Each number is 128 + 24 x the weight over the matrix's rms, rounded and kept within 0 to 255. Layers, rows and columns count from 0. Numbers have three digits each.

# layer 5 MLP up, 1024x256, rms 0.107, rows 973-1009, columns 128-255
143150117157121137102127115149155116159145144161152141090154118105121112126143160154111154161137177079149118106115126147164137116116102156114150102142127146108117185125154135124091130108122170125123151132158120119123084111130071176165160075114146107142102105122119106170139159134130122114112155122108150137147110140109122078124078168102157096132092113128139137119121118175076111120110
116134110178143147087078116138136134133130155138133118107149098123119127162116144108118139126132131138153093148151118094089147155140144117130150165153080061146172142096149086150133114129135103131105156102176147163146145154156136168128111092108126126108140096112138114140104102160128087108164121152118129134219129147135095123101156167139121100136107144128115156129124196184140164128126
108115070117145153123113162105132113125155112134133130125141161100123098104136148108135108099137105149096131148123133153125106138111144145140109179127148142102089124116129119166190146093173146157089094148145128117154093123101130118159120107098158133122133133146113151117092138105130171094144145107108077102105114100085156120127104103146142103156147105139161103124129119128117128117087
141153130112143119108143107112111130107143151118150131186120112147119117127126106149123131113130108114138161119118119122120108111158078109123146126098087106142124120145156123131164133128106130143163143157162147112136139153100153126100113141146111144178147111128136134127142139153117133138134109163135127086156146137118132062126155172155171133109107134203153142116197111129101128137136
144149114128124105171172117124130089085113125114145154151145101120147145115157129137148101097132144174130118133138138129094099164172059117140138129111134103097123162120143119148178079123127132137175125155106105103125132136109081137114082148161140097162127146127089120136119121114152101126124094166102129089163141115116114108131122122125090142136163162123087148098102094143130102105138
097136142117110121127158153167118142107154127135148124134097105144133115128130135105131109071118128106161130142159127190154134119139128111118122133114142143164121146111113078111154161108116168118153068129129123122133112118123152140121166099153144145095156107127108126118158135124090155127130133158144095134123149128162137118135143151164119152116130140143107108126104161059162184122138
129099145106111148111144083122156112140131123124104082119106130098141108114148116182138136112191116105130146109170128101147149146113091152143090132121105135139092120132149137118171144126104136146156112110145119141093133155146115137085123129130172098142096147102118081128135161095123117108153122108113141134160146139140114102151114109150158112117089149103103112117120070081129141139079
126098130111113148061155116167120071100108092130124152129149142088096103144097096098113129150162136114160126160115110146126173103130147141124165100121103112122096110167112131102161162133131145123124146124148132099098068137101154116126163084119117073126104117131150129120152116109099129133086150134172124122158128136181148142127123125118182136143154172112085128111179131100122125172171
133161147101152106120129139106134130105109140154121127142168158142100140142146136101131124128094157135108177120126144172125141144101143112111111145090107161122134152102142133099099132138125106149110126085146159112102106115130104120116118170100124138127143138152125122133124115112129168156142105164141128134138122122102132144153116146163172134141124160146132118111133134159134138132147
092152113137112151134193148136129148088145120105126147161124078122095173131124116141132155128131156133115120146131164160157174128128161181065153114159156119131199157122125166137150141161077135103116134166122121109119130137180111102161082146149135054131080168111078142167133114118115096100086110151134127139124076090139121148207158111161167156111165142129165118134121084150114117097127
162118129081112114120157119154119164090099227143161128131111091127136114163119117112156129126127105133142106098058159141135134103128109118138115131121140078164098108110143101125151131114177134166080102141111083131113172157125091168132095152130134128134111131118141107186113143138142110130137148088123130127083106106154097120088151121158122085119113143177111083121130116121102118143154
130077140133181107127150164113115161081119133127088115115143144090153125119101104183114105117090108149109128143167107097129143123115140112140097143121104134152140144088142125136117122131123129152103135130134162129123104104129081114142112137111111129120117095117154086113137216171103155129138093150111118115114127165149077089142090143116190160082090152144163081108189099115156111136086
060111124105170142178152105114153157118146128143109117132117125124130127106139080080103138138149177167165135140138180136128108135147110152100120148105155130103152160118090138119107161125150141115101149098151153106125134133146135092157197113155131115091145128131136118150152176164146142136104099108161126140132140162111139127132144146116130134155144106103154095144136138130173170118122
149133120144146084137109129127105137173080169126117120104106154162125120116101122133139089140119091097145140120130113137113166128116103116152111131116118112107132119124160124126155123113119116104140089195130148136166110138149111129081122135096129138134122116139105143100154078102122101081123116146107129149100140117127120125145117154151123117162127121108132151120125131139157138175095
149114141097119156126152147138184158157110129125092115095190140127137125141132167118154152086134117132176066100148081112144116117117133129155133124090174133106141122116128118117149119107112159143110134150126157127152142103158146117092135134126121139143098097129161100104076127144121155114150152150126160140129172120145090131091164111192115143141153118126116150101164094126098113131144
111123100147126122111128143140135154127137128124092133119103114123140150141144061117127104159142151112135120143125070133145116149142135123127164138160157105153155156133169136111136111102118159133103154118165091142140133169137192158111101165135129135129149097113150162149133101136116088174098160151151148141142112120123112154154176137140147119138186169147115140082123154121152118153121
139123111105138144129142116090108143110119118148150123120124155128088104115153130143151129135111115167148192085136088108112110138160125136142136165136130140157085127128146132150156142143097124111162160154139108072104164121136136114103119164084113147137141123124157137130058100160157144121145175171116178138122162144132123143124123123113110145124072133130083130120126110176146088153171
146120100115187114147165119103133137104178120126120121128133100104086128080092128136134179104162093160087155118156155118096111123144138145142151126120127109116113133148087145146160111106121115106128096107158117111134128172140132129131125130121166107152099135115134155136148102102142115124104127122133131127151107116146118161097127159133107144145115138180153083132154139159104150116135
134135090112126129105133143122073109097077120155119118115162133145123120111092146116117111099110133148111121128167140091111127142106132119119097159113130138141104128110111157152132159144132129103122086118152116151140167128200121084106093133145099111164095135131082148136126139117185134105129116150137115114112107165136134138096143125153148134123108155145116162147124159112147115114151
120125100136130149126068165139099148149154137132132109121124145176124125113112161148162124162134099090135112112135109135111112124088128120127110142098152142124095142129110121146139119130142134083148173101112127182135191136145107127093097113103152126120151070114102110103101117125154200088171124135138147105096133166109163140148118068139135121165160128061131160167114118140115143135118
116127124090164120110131109137099093175118154128134137132108107133131138115169184151155126101108134130171123179163129112153146142182132114147151142137127170136104101091136090140143099127103118133099120122133133117187095096149151172121116133104126099101115102118152159131120096110110157102161102116178139167115146130083162142147107154168135133132170126107148127131139101133133113153116
159141118131096149125145153096175101126126168129090128119120082111133079127129130119130123113080153093113132137118095119136127127119101147134178131185173122151162150106159106128098134121135127118136135124122139110152147145130137111103128124107129128136108146151153115106137186144083143125116185110126132143138094162118179142129094129138131082112093128144096122160112128127116112155160
164142160080104107190122107117097105128148155149149170155140166134110126055155162117096129138125125147130199104133135110138152119115158151132166189142101127139113160119158157106114134106136147139122108172113141140134143113153098163157159094167091135129130129124124103158092172123143126101124128098108139176132151101090166137161143101132147120140082101147104127121140090150134128124097
154132146115100096158105102157129183146112135123137124110129164118131114115082145174118134090153101083089102105147124083091142119146135204095127089120098117127124103140110153129135104090146123135163160063164111077147172104121089123108183129110107153104120101152127165119111119104135148102123118172110119133096156112091121171107124143112136111174108149125123119112175125116089124127161
143128140112121167139178129109098131108131098122102142058126132145136092149086139181189124146124118120099164132130107172163122127126092082127147125144157119127150125117121134069153090156089108123121115133137146128156116137135118128158117141141156109120136110115135129171115070115099124138126147141152107137140120126149102109156095105129102084130149122122110158145186124104117156133133
144139135123097102100128106110102137108193138142118153121117125089089130135142131120120115126178125124139165092083120125120156110136102118118129140151161144119153160117100144141151134147118147122129120164133109096154084116123160125131151118142151088128130105120107127113078112153149129119110128113144112152144110124114147116133176113104150117113054122142122125105142160117155106137143
095154120119128159134146093118117136128152067124113108094166115151128128094110139170127099098156153115126133123144105115119097088163102175135133053137135161150126139104139104141136118121145107100165152123096084136117128150147150107161148154139138136124149150089125144137150148102144166136111100176132133146128147132136143129107139104129109150158118114125120107113083096158147125174187
164123133157142132126142137142122093096147123104129175127118098165135125133129158109119110149122123147150112148064107077145177115105105136095121121110059112142104142112105112127126139144124108121105107165106144110152147146145128164090158107113146136115095166092129119148160128113083116154087158120127137058147166135117138103118144125095104113106104104136109119116166119118139129113125
150132127129096127154095090150114119120098101141152131101111106135147128176094120122100121113159076149120111143099117111085117083113172130147136116111107088085167106131095154112115145135102141167174132145086096118163108118093149122161120139092165165110133132113151156141097128084152157114161122132130147107127125153146102132094099153121132093107125120148125113166140146134128134157134
104116129060138118112112118134129135114174160067155162152134115153119134095102116126112083135141137119113140106124141106135095126171142148112168124114104117141122124095137128128139120115122179145141140131086116085161096089165161113146127160145109154134136123130142143149088107088187109163135119113106135133100098144146176117122121103146140110129160156147110137128145132127096149128118
139099099114154139122081111155133141175123146123142132126153135122136115140106124187165116116117138122112120152135122132192115156120163106157119148174183110097125128103136113091165141115131118121132119100161098147193127141150117152177132153118135126093154136156111123140130155116120100122114150112122142145152107123084168099083154079150129114103122093139115095144093162163152134153129
137104097129125127150125108147126151098111086156108117133146127135107098115136155153130140104072093149143113158151068101139081135158159109153135116103173115123175127114133129105118115164126107130126131150106114132111110086132166067149098121123149132108122108115175130070164125138118139154182153197149128124153161127136095155179093164138132153155157121133127108156153115147096102155076
156128144100120111121147154152131129160130124126136134135184163125127107150148099084099144122124112143148148111152140137149093145138122138113110137128132103155168083102126131137134131178121139112201144135098112142135145112111081119128150138138129124137212155117115129141081130106153145140167110158157138141132050135159142135156141134134154116116166148146116079155102154145133131117093
105152084107120140099169127090124126115162067087104133116098162119153118130071123083166086180156168100131148097138095099101099137094152136083130124131153131175086155142138130128092122106113119129125150134132153108145109115186165086078094097132159130158169132146122116088080109137122111088157113142130152141089094146131054193109107133168103144138138120139157120122124115118129142119169
130149134136122155090129155164109100138160109155136117150089129118113127135156156124098123136135120118145151140111152153181132105142151082131146197136126138094166091142083087111135138123141151128147144139136154156100165154139125083148158108127142130110099107089128127103122080129134154110119116136123123144157120156143117094150112119169113094188111141147156163153118111107141148102166
063148136118143176167099115162138125120144129138070130111128145094172136146091140155119088154081122148090090115114173143124169145132127146089136150114119077104093134176118164136090184122147134106155137101168108115151139184119100169200149124135146162157171129144111110105138133127140141137145166127113098120143136122118124112172066116111128103134125129132108121165182115155082116113131
124099102142134107146131114149158139085114120121135111092135091130095111125092123123148170114141117138151103115103149136146116150074115120151120102163123138104139117132158143153138148139125165104101154105121113117139128144091127118130155120175135116156133087140165128108127102122108154132083185134142111114114114141144107154147111130147176087129126133104106152120116110144122131119167
# layer 5 MLP down (transposed), 1024x256, rms 0.0872, rows 973-1008, columns 128-255
147086127154157107111150165152159102102104117128141160143127123097120118153165167113149108111169135125102141134093155109152147133120101136089096117155126125135083144097081161132141137129118102116120124116121092144135116086125128138126097150141107128136129112143186140138135140145125165168123154155110094145134136100170152112111157105069158101096090145130126100110120117171158163105152
160123119149106140132108146129125181142113142131115108163108113091133100098148099156131115153106165133124119138153140152138137127131104120099106122101149146122124129126116119114114146112116131129137078068130149150116110105090119095089108115153080136125119143172097122147133089103127103144179172163119134117123129086092000092119140106102122130109111126116089174109156125136137139116132
134148138101112095124098137135106133102149154165130163112164114169150106108143137088120122119121099171134149106121086132078136155112155127128177135135113146177167140134144120107126090111132145149118129098115150126178135149130083081168108099133141109109127172137114128120100133119100167153118110130193130154116133103138139163118099117123157117125133120068149111098093113142124112094131
169142112128116132127105111103163112102126119122134154150089117097082113140145137125115106120121110094152120115121112127098137078128110137100105101173139096070124145103137129124126076120123118141172120137128123158156149096106095138096101095170124145117170104142140171089105138164099122111136172153100078138127130120122180134093133108162125087156124110146125092100098130098136129112135
091133095125170127183115150139154167146137167127096104162160121132140088092152141111108122148144133117167147110124097106133145120119137158179105154170155067149091138149142141089118129113125136140142141155118130146154129126124128124125123125146119118128126148130130118186143162147134155126091124136092171111098100128114064163120125178124162098105141123121135154125167152136154123054154
133170132121136136118102145176160161115100130126130113156128149129177101133156113113127118166138183110128140128153140140140113144159132178096142124132126098119118156123105148165111174091115104120134176149104158086092057157143132128123175186109163178155139099136152125135120134125125121109111166173163150165159134100074083133114137166112137070105156102098125131118107133103137137148141
152144120137120117156097093137066156075142111174130127118131109121128140151111176121145162131078152092185111138132145084129121154121088114162119144114120126128150110134113151129157153155120122116104122109140155160097115120143122160076143112130124124123144206097132072162133153133112132117166076131178120131105142116094164113161084147126136109167102142148118090102158101130097115145115
158088083112091155167104121103133119133150112121099123094092102154159129121121147147106133137141115121132098146109123134050114145147107082148154118147093071144130146126131143133123103146132111154092130131121108138124131147104121143124110115136097136105157132136127131129058104113148079162159129107124109115103145158118115150122098159071135128099146094131147114139080119158148098113145
142135196063133114158127135110156128137126134132132189137141161109132144114160129114132152152101122147127199120094174120143137098139141162149125154121125116135115151113094188156116120141156159144144160141163109109081122112151129108094125135140171119117129148131150186154103152124101095145125060120097109126144118118167111087074146126132100131094127159131115103145118135157140156128127
154109174147168160112115129153102092121120130122146163108137102101138107112147146153165121146139104099143067109099135088097118122123111107124141138097100144104119165146072071115114129133128113140115178109122133143135126124125109187158162187121133129194149112160139164093067140163088150154139107120138160110106131148144122113151120125110126136089132119130124113143137122119140175171105
133119134168124139104138122135088094146144134120106143123065121153132133089115059122124109129091115115134121136139073126121120090145123111152107125164166137163116132108127140163156075101071146128114126168129124159138104162139155129134127102153119132119172087148130097160171139154108114128117074111113152126113128153113078117128112117145135142112136117117168142121117135128138125172131
131182191167135126084107174115080101083141173170102115106164104144134132119095147126124129133122161146092137170162154129143093138090153139112157143107108156136139120156089123073131119138130135143113198099156113144132091093148083130118118104088169125163135108128163149145132138124081170131134156147118114103135158169182138113155150098151155138131155141124121095134107142127136096114083
144123125128119127100087137159077136114128129128112126099113116124109142135154196107152113082151130097108152138174077119087120154164149107144141069162129143131137134146151080162084164131144105135123113172127104186142143110121187117100152102188140125156156114148102107147123105135148144139117117133142084092138124144083134084122154146141113127141127115106093121163143110116104134124126
109129167140130080146089140131129133166123109112119134137139108137124135154117137124133131142123141146097144151131115138106103137120140116136121156116160089125176114130108107133122128139104126144132160090150070155155107128154131117124141123149135095120098131158174076116139126151147080128136092081105147129109133126097108140092153103118141072086113160134116114116135144107117104115097
132103112132104144152117114111141117060103129162149169163144140139131148127139074068162131099117147155105103165096112166094147127164121128139128165114115097142146114114125156153149143085131126142145078129138082110129119114169103117128157100155135152084141121118143094138139157142165159106138159128169147166127132131136130169136149104097101115166160136122107121115111163122099164097179
150134146108140144135116115114100142131124134123146125099125151095102112126118110086117178076131120120126133109121164124104120117157129139127162139154091107162146159115151123143168162148095154132117149103126127100131141089129161156113134133124118124115113151111172147162055140123158111102108113118150143170129113137126140154101141128166133163166089140137109138127097086171120125131162
122107160151122108142109097094149080157163153188141094153121150099135141131158104146113120163127148149142135107132110151083100144138118075161105141163113143138111099121131103101109113120106140101143141110103106151085067107154150146114098167161109110107143092160123126140167122145110102122138151133156145079108160137162126160107071134127145109149176136131177110123121169120102112096101
157150166132116134127112146127126124122138109191144111151147144126094115142145152121124121137106132068106104126160137165146098159132133116103126131110124133125110106153163095154139139099128118132124159165142137126134162105086137129141081114126136138098130125137094106107083107136120114143170076107106133114116182096176140129115117150104148177147152111127139141117081091136124107123152
146127151131124127147130118103170109136117120111139112119132157120147076140136162127121123122114145120160138133124137138121098122119138142111140112167109115127121130121135166145099148106130120090135174114149110118115104108109150122106099161116127109139106131095118143113163140111108153138127120122121184146144108084148129142113148116069100140167107104138101150141105121123111137169188
122158134129110126117107126151118131148135111161154122139108138174123134158133121113137104165082134173101142116125165162123112134154133174145130143167109096120078118100094113150130132152148109139075134115118100158156122132092162170141141126161129137109170125145117145145148136102147119086095168113168146127086105125153157132173136142124067104099117100093153150181093090151140121140153
107127158076124109124161169077130089088101145187138175121162127114129143128168095139121141135102125102152127130109118085116152139139129102089128139146149088129156186124129114113154065100123083145135113113170161145133135142106114150173113095161106104155169100113129102138138148083117144144096109092083137163134119117113129143124121117166154102114122157164118130122100126138125149119115
099091167126086098069137101133114120105142115105135163072157144135142102155182130159131095115119143114069150122126111135102109112176137149138117139099133109099139118140106092195151129183123106108122121120152089150114094162123124180124114143147125137124108100118107158158159130164142156137143112112156126151132119121168123129084115114095094137101122135137148131112112126149091131091136
164145094151112101147126138135139158125088146159102131111119135128145112123103114144139135135144118095131148121155138104105125117116113161157153126093114104117128109107132157085150152130126115093122135141161169120126150125131130171142140137080146117136113151137128095122114136157088189108125120132073094124129104107115128141131116160124087161117145152139094146110033120132104131142139
126132139137102113086118100069157132109120124164106156116095153107141227205129086120127140143102101105135108104125106150142130109102167116107123135111112145141112114091169132120143161159143170080177136151105125134132101118166142118132157132116150151198145111162099108137131127131123076092149170149135137135132092152134122151155155125138128096151119130129115170147118118149098137138119
104148109067122119156122115134116142136137095093129128141089135133092114104107123139130143108134131142143125101140121095173119145112096148103165154156135157107141129087076101162106157105137106154123162159124119159126091094130146125101142138152172147153136155127145121179122120129121093115122137153134085102121122147126089123097137148149166123126102153084108120123109100118138122137105
134108160108138117137130108126126119138114115101121136137103131104131095196166099132107164141113139099144110127065148110142091126131111140140191157122125133145078156130143132106124149145171104161145166139104141140143128106120130106134138113162144108094143142112145137121139153141131129134096145096108134155147153139107141100083132166154123093134121149103104161143115139091108135166159
091129138139104112142114058075126136119141124139126139144114178115117091145120124155187148102105131111159104082132124175105119117090102114153140172134140154151142116136138104090122123136148143149126112144134122129141109156138155146136093114071143096109112112107158138151147127123097095132114086172093132182108078123166102127135127120144136118182141138137120145096119103152142150146141
115138140079123177130180138132158155100142147167085117136153103132104137111130137135144137151093111134073136178142096161100105154129134129144133113151106138121139151206097104107134162143135131126165096114136123124127102134142094103113140116130119144114134123123086102142126122103128115101151126137140144101120095194155147099172101091138131118137160133147094121097167164130075172128172
116171102153108075097081090164119155130067146146150071119105162146153192131135179112170116101159108092144094134137113065158146137155117110099125129109119091160141135073102163130093150130137098091093144134119146157159105147140130165138096152120123161076137138115132135126105130107120117168142073122124142109146146118131125134106149128140146181148138131151145127114123096156158091130133
159152118097141134130135139141109124164143139104100122131134122155111148111169124085139140138171153110083123110126137097115125121075130080142126147131105125121114117179117136141141124114106169094118111121116105146129162129143125161117180112126122143161135126108143114130090169104141119079141139160125116118142156137105127128093095102140122142107117133130098115126164155123108148102140
119128136171123116135126125135163104125140132093112123127124167139141130144116131139128131146150170082131123163136153088161119099096156144108137107082127151152096113128114130143117131091082124103154101122093166131181140126094152131091114145114127147125150141110105110123092130141211125112117105166120132151090155160129151162137143167096131153137096136090084146154149150129115138137165
116154170115118144147161160104178141131124141130133145153125134115152125136100110124118129173146138152116121137123156153128137136117150126115086129120097112162076128087126141103148139137112179147130139152161127106152152154075120116154147143180117120135097128105103137144134120114135137105112145087112181100120118090155089159143104188141121142142130082076141151097134114105124182108168
153140139118187122147091082095144142083145131140102131086143134148122134075184136116121175142121121123112109146140136155104173140146145123154124111146121147105119154150099102130140118143139145103145162124079111169153115126163177166133121108148125097106107128116125100144110112161123111084095156156100149073138125159083106122158140132111111155123143122123163136142148159142112134138141
165135121064112083135129138099103147123116178088097125108133177100051131101132131127136151137114150105106106121104108138098143138130132141113113114124101154190106122164108154150109123134125145150165144159131144109105116133149122123149129164133141114112097146125142135151189120168116162125133096120126069120131153126152143137164146144149142150100122135113147117150147097130146109129152
161115138133112115137117107152123122085131136156125125158160130135144134117126136166135146078138120104151112155135145139143145133150112128138128074133147138104173141157133137132107109131109117090105184136131090107128145114158174085146137109127152135119115161124135117175137143123111129160148065132139102132115141147152112108100122121136144121129109149104164125140072104141117102093113
077137108090115140105104074135099141149133153110166076078155119149110060098148102095173110094134105122158093116146123123100134159132168152108151130098131120126143143125088106103080156104143129073154134124123151132153129128131123102190197160106166126115102120106166126133138107175130106133111104132117150156142112152170129130107182128097120137118087101160149107112131136114097097117090
# layer 5 MLP gate, 1024x256, rms 0.107, rows 974-1009, columns 128-255
132147160104151124102116139103157137073140171144111137168152112092135158127103103148093155086138141142150141145140143149153131159136095137192123106113114130146099150105099142110117147128112136121140166137085091077125130137131126088131110145116157117153184138134100131146115138163164122120113120123140164132149143110120163108127131100133133108160118121106132143139119117160110145114125
099165119103069116181132120135169125104171156124156109114090095159145152138106139119105115113139119121106158173152149127110139141156131120117103128134102118145145132101071103140111103158134102105120122113142122146162130143154094115131144081105130120118147119167131124153139106141110137114133127125151109143120089102130136139143163138155141125118121114122124110121131153126130108132109
152150114113134138113159129134118123107136160145109146149125104125100103087143101138118072131131143112144143140168094152098130133158122098140137149137096143103124121150112113139140124121089111124118118137128092155114099147117130150125077122119172114102115112156131096182105144141129142160121183105136124088104113088054130128150135134174131133189114131130142104131098158147153130148134
165135143136145155157157130148079137140174134152134138129138141101210149104136149114165102132113160107172133159150144126143203096126128124144117133080136139075155120108134166096125146082140131129128130105164141135140154093114162145148117123123141135120132171106133104152138170151106103176202168107142129171148110111099154089142085142159144123119133129113123113101153141142115108128129
132129139103114129128159153104147101110124129171093099143099167135113138147127150159167147127150160111122144103146138148155106118133113098151113118075135134115116087133135106134131150141081140125132116103172147185125095178142120139126130120110093157100163192116115124141145172123100138105147144185151085131119132149134139100149102098117108184110164160138101151114148135103152121102165
206126118187111101148132161154159140162141086064123143131150174150169104162129145152098116161123111101117091135126103112119138100091108142156122072134127134113124158156149131109082149142101099178099135091159141106133101165131131142132148137130117144163088136159138172121119101081128101175164147080126142128132118157145094120125149096139111137121132122127107162098113125126110144094126
170147137105141162131125146142119106126182149102128095119096105168133121122095108119126154126127103162116106169078144092070169123109106153115135143127202102132143139109135085153117150139148187124152147083132124107155143134127110130156143132116170132146148099139114149119114138155134117110106117117111129096081114111161128096119131112127094152130140099125143111116144116095162170149157
177158140125123136132104144110120153132099154128144117147121110112137144116124135145099139114150141139122143123120074134093125117148097156106156148145109125169094119088109112165116144154134138096135117138113103103141158108101136113089118115110125145089136153116167076154108146150129103092130147147111123120137079146110130107114145098103127100122132106129121153126136094082144135143174
120138152125139117114111093116137107128102137121132153185126160126152123129155112114148153110121083113172173138118135138117103135147135131153141186137107097121170108119140146156151115133168133162141095114097101133092123156080118135109191089144158131108157132171165141143097107140131112160164140130139127150180130132126086096070175164130084127157082136133113139084121154129166115134101
063123135142106099129140145155144167104166117094160116120108145135136129117131144091140116135139116122113117118153154138133139123137117129106122122103127144115142127131123132146115113143054105124098091127108146100153126133098190075100145143100110131088116115101116133129149136118102143137124148113149122134168139145153134143097114085157126129142146127128168066149174129109127149130154
140142125111139117153143148150149131171123125168099174143114122150160102096146128155152148132121116122157135148124140172136158131106076096119153140138155129113118126126118119111117114136151091136156123108104122104120117132100135118094164149118172121114134155114098155113130112131077151133123142123162129120107104123106132095111130105100133099165167113107104165147123123171151140132115
148122148154125101133067106168119096064071142076112106124143171137096137113116129145091122085123105141121132109119126192160137128130113082139143110116138125112089138135124147149106036172089125147135139150112093158096140099079143121126115106132122160108167125123134133163159172127162117124160134130164125109128142160132163143100127141115132086127078162105130119154135120158098135093143
119129125143108114142129102128125161125124118113118119123105119133148165139122161102099073116129149147117116152135088093100171119123158136111111131160108148146136091117116113107115144175143142113131147120101125126125111167167156133147122104122110139131135092141113144111131181098129131080118131104130146115083131108113129132137145176108182143097079103139142133066137143076142135118138
153117157071131166166131110108123103153126144155117114148132127104126152129158136124152122119110130146168136125162117107098135124117103138149116103134115112148131134153115124111098114112191092174113133116148088107142132133150073150086135104091152145140089128095170138102125101163097175108148132124136139121162101091144110121172131111185185094128152093135111139128128160134174125143120
105101092164171114162128177141091137120108141115163121135109100099134137112106063153154122145129180124116138101085110154121094102106092144120138090120103135111124106111135143116142129128131134146108108146123121138102165120118098131135118090113120126143132125086137140115160130190153143083149139138105164104147137085117108153141158139131120096096160112135140131134122148091118119144103
114070110140147150101104128046131137127100129107099151130134088137138147131159102130128127154164088115121126129155163132122087094088160127138114146142151127125140130141132148067135141154108142096089099132118152101145156121161105147106122110100162152117132141158125087153102138095109170104143085146163129103123120130139099077164123097152079100156110120114096185140117115103163154149133
163175122096143125161163141122129124131126120092096118153193138129128078173089137115133140147085138130134113148118156138141162145108139171092149118124102146091107142126142136138088132117129130099117126094145123149130170106195150152162111139094130120116104160172112117087148129087164122140137123146120144092128139141107145098135108118123103160108156121127134142107138109148132119127115
173122153118107118148148116106108130156138108138178116143153133122107108110121110131147117140132130144142154099158145110111097099164151142128124178135090121118145140150156141116073145180153157133079131110143130127110135141106150116121130133122136118105130156164130144137125125145154133144134121142108117111112117135167126150107153095135114147138127124163101136104176135101088143119120
160110120109155148143098108078138175115127095115140158147122134178161150096102118140142160145143087091132131139130133132123140107062148184162099069128126133154141145119151159127128075091124147132112081114192129129185111158143119088099150113145120123093137136081086132134114154139141154084155116139137172139125137120121157124138113126137150154070139116136125136105089133178179082157164
098134130108141151179150074113114106167125139121116133140115103129162120104176118105122116151152133138074151109170112136138154100108122173146106129147144136104103147151112093147126148136151097176149130130163132113129123155119153085139140142131161104114158107146170144153051113140142146132149131150134070132140139120121115103093139091121150103149157089143127118121101122115142075156152
143160125133132139140177097130106122139147129140074134150131107153124122107118140092110145143122091098129158111125107111130085117099112133164142112139124125150123136114118153202129110114090175110134121138146154118115133150130136087187168093107108127085090132121146103120153157148140103119179124135108110134111118133126135104137138144085099149139154157183150127114133124120144105137120
112106098128138173112132161145130136124152094111100125108126106162108147153103186144151145135115161166095081137116122104113128164159093077150138123169140142138141145128065095131192114198149154108161138167099124144099093130115168088137119149142112129077113096129063143125109129129117174141119139093146137095170109179124127128134149166134141120132144124159127113150136118105151117108112
089154110150129185161158134072134116091121078162117148144148156132114149100105136138139153120145110135130144138117106090130122124148124096130145114115083134144137144137151133110103127131146063099155135101110085104098130149161116115103130114166127155143128129127143128188087155089134113092131109170122155098144105140128133119149093114124131126087128109120094105116114122152149137158151
152104100134110159155141075118138093156094122107105106150114112189122101153147111127139137115128118146158136120151112066094173136132103151098133142117113128149135133078115126150118118182093082118165121110106106156133150146146144073071144114129147123083117129166130177137123175135064136094153120135140154090129136124123146140108160137145166177139096119130154105114074129101166105101152
138125179108139146155145140120133130101129119156124167113151132108104120162127182105130130095111108119111108161106135124129160155111118123083115108105095105130161139148106117110152157112105137165116128152145141093115163147118131107097154118164110114140097144132114151125109102133141128158129165076145124109084161166158171132108153118155157135122084154113137112115157110081112145127154
162093138140103133152164084149151127124148122113119168203104156157117092110153147118177143099120173122119100161164113184103127127080194090144098152137149164091124113117068122146126110107129100123179148113106138093095137126132098109096122118112142111114100115119127147132134085117119136126149109101108146138141100112171107070134088153136113123144154095125128154126141098112134096191123
132128115141137077137078117140127161146130096095106146149140134156135133173108145109151082145144179133133129167170094098111102113131093177132093151081189146169102100121127122122139150129141142068158138147149107122132113096101172068118112092119092117135135159124119147141174124140151099162147098142125112093151165122106136185120117142140114090074113139129094132124151142171124136092143
140126152148123109120140158172110099124098119140137155126155094121144082120123088101116118082148100159166102140114096103111112154139165088170154129161115134090129087137194100146093180107149148155143130156160128142134107136142172165157094112092146158141121142146168142146135152119158135121140128152149137082109102113138118138130135152156141118131122129116149130133104138127129158144095
115134094153156126093099097106114128139172161137130102132115097115144132090126136170130115129090113147127168088131128117132163075099132104102099093191116122091117125186151152145114116148149117128092139155169151153208120155139155146157157125124143122102104168120125094144174112166117102122133135151175161151129174129110104129128152122146124123129093137119136097128129135128149131114092
114094141080093127134135156121146141111073119161107134153145124134145201141122099120123156166110118081111133107151107182174121111098125110169152108096106106099153115125090161135071127138110117138092136155137133118125154148127145133072131110107172167122152112099129116154129166101116117140123122110133150106142124133203110102123129114078119151093121151177189146125160162113079154127097
079118117128116131121144175104143177140106119133149164123132140110157124149143173108067125159159196186123169181188146093117089129153136161089076112156119142130119150160071116124134173132143150111148110119137158091130110156128142149156101112132128102119101138110118162123106136115102139127173099130118166134161126143102105152132106149138132137130137109116133100133088104089113122134151
111130119121164140114112138169137108106130133130154143167197130131159136170123100117120138129186146102115124159107117156146084171157136118165158127114109136131163114113117114103134111112138132103140146106116108103159182121129137142089137156157133146102113131102126140128183182165115181135118134130137157121062078177127097109162148088133156137125115135142165130181114140172120134124108
154149127118116141143094109105134122127080182126128150090087126110176136124127099140117116089120120090177092140136132128119127112136086088151102126154116136153131164141119117163103122141148143170131117171183132120146110107118101132105113117145108128132117148098116146136083116137108121131172144163136146162118140150123136158133127159135152121094128166113079145087103115107144144134147
086114122079113121118133088110124102111152164148138141100091140116174100123126143178127096138132096114101142183141174164107135160133116137109139099170134123115158137115090146107135128107129131114122111179153161113140136131128125122165106142102133101118119077132098141149127155147111129158106180125148124140144125177146144135108145138135097147105142119107161108105140134132110130165152
111150150084096103157134144122104126116126127148120147115090132109152131133101153118132127175111103139125140122148122167146134102084130148112173137093128108137118157137130137129157135123121123110155135123128071161119147203095128149157127149139124150117104152133107122133166164089108145142180137091139114098127144111104116128133141111121134104134147106113164112115158141148090154194115
159165108149138149116133118114106133115095187182103149143123141111160093096166146120125140077121136129148143170098096155109138162116089135128145123098078138116128139074147076156102153127124173121143110156138122079135124107138144119111120106121117145142121148122129110116087096130101096122129091128107116145159126105143105129079129104145091087099139130119108146106148151079127123165132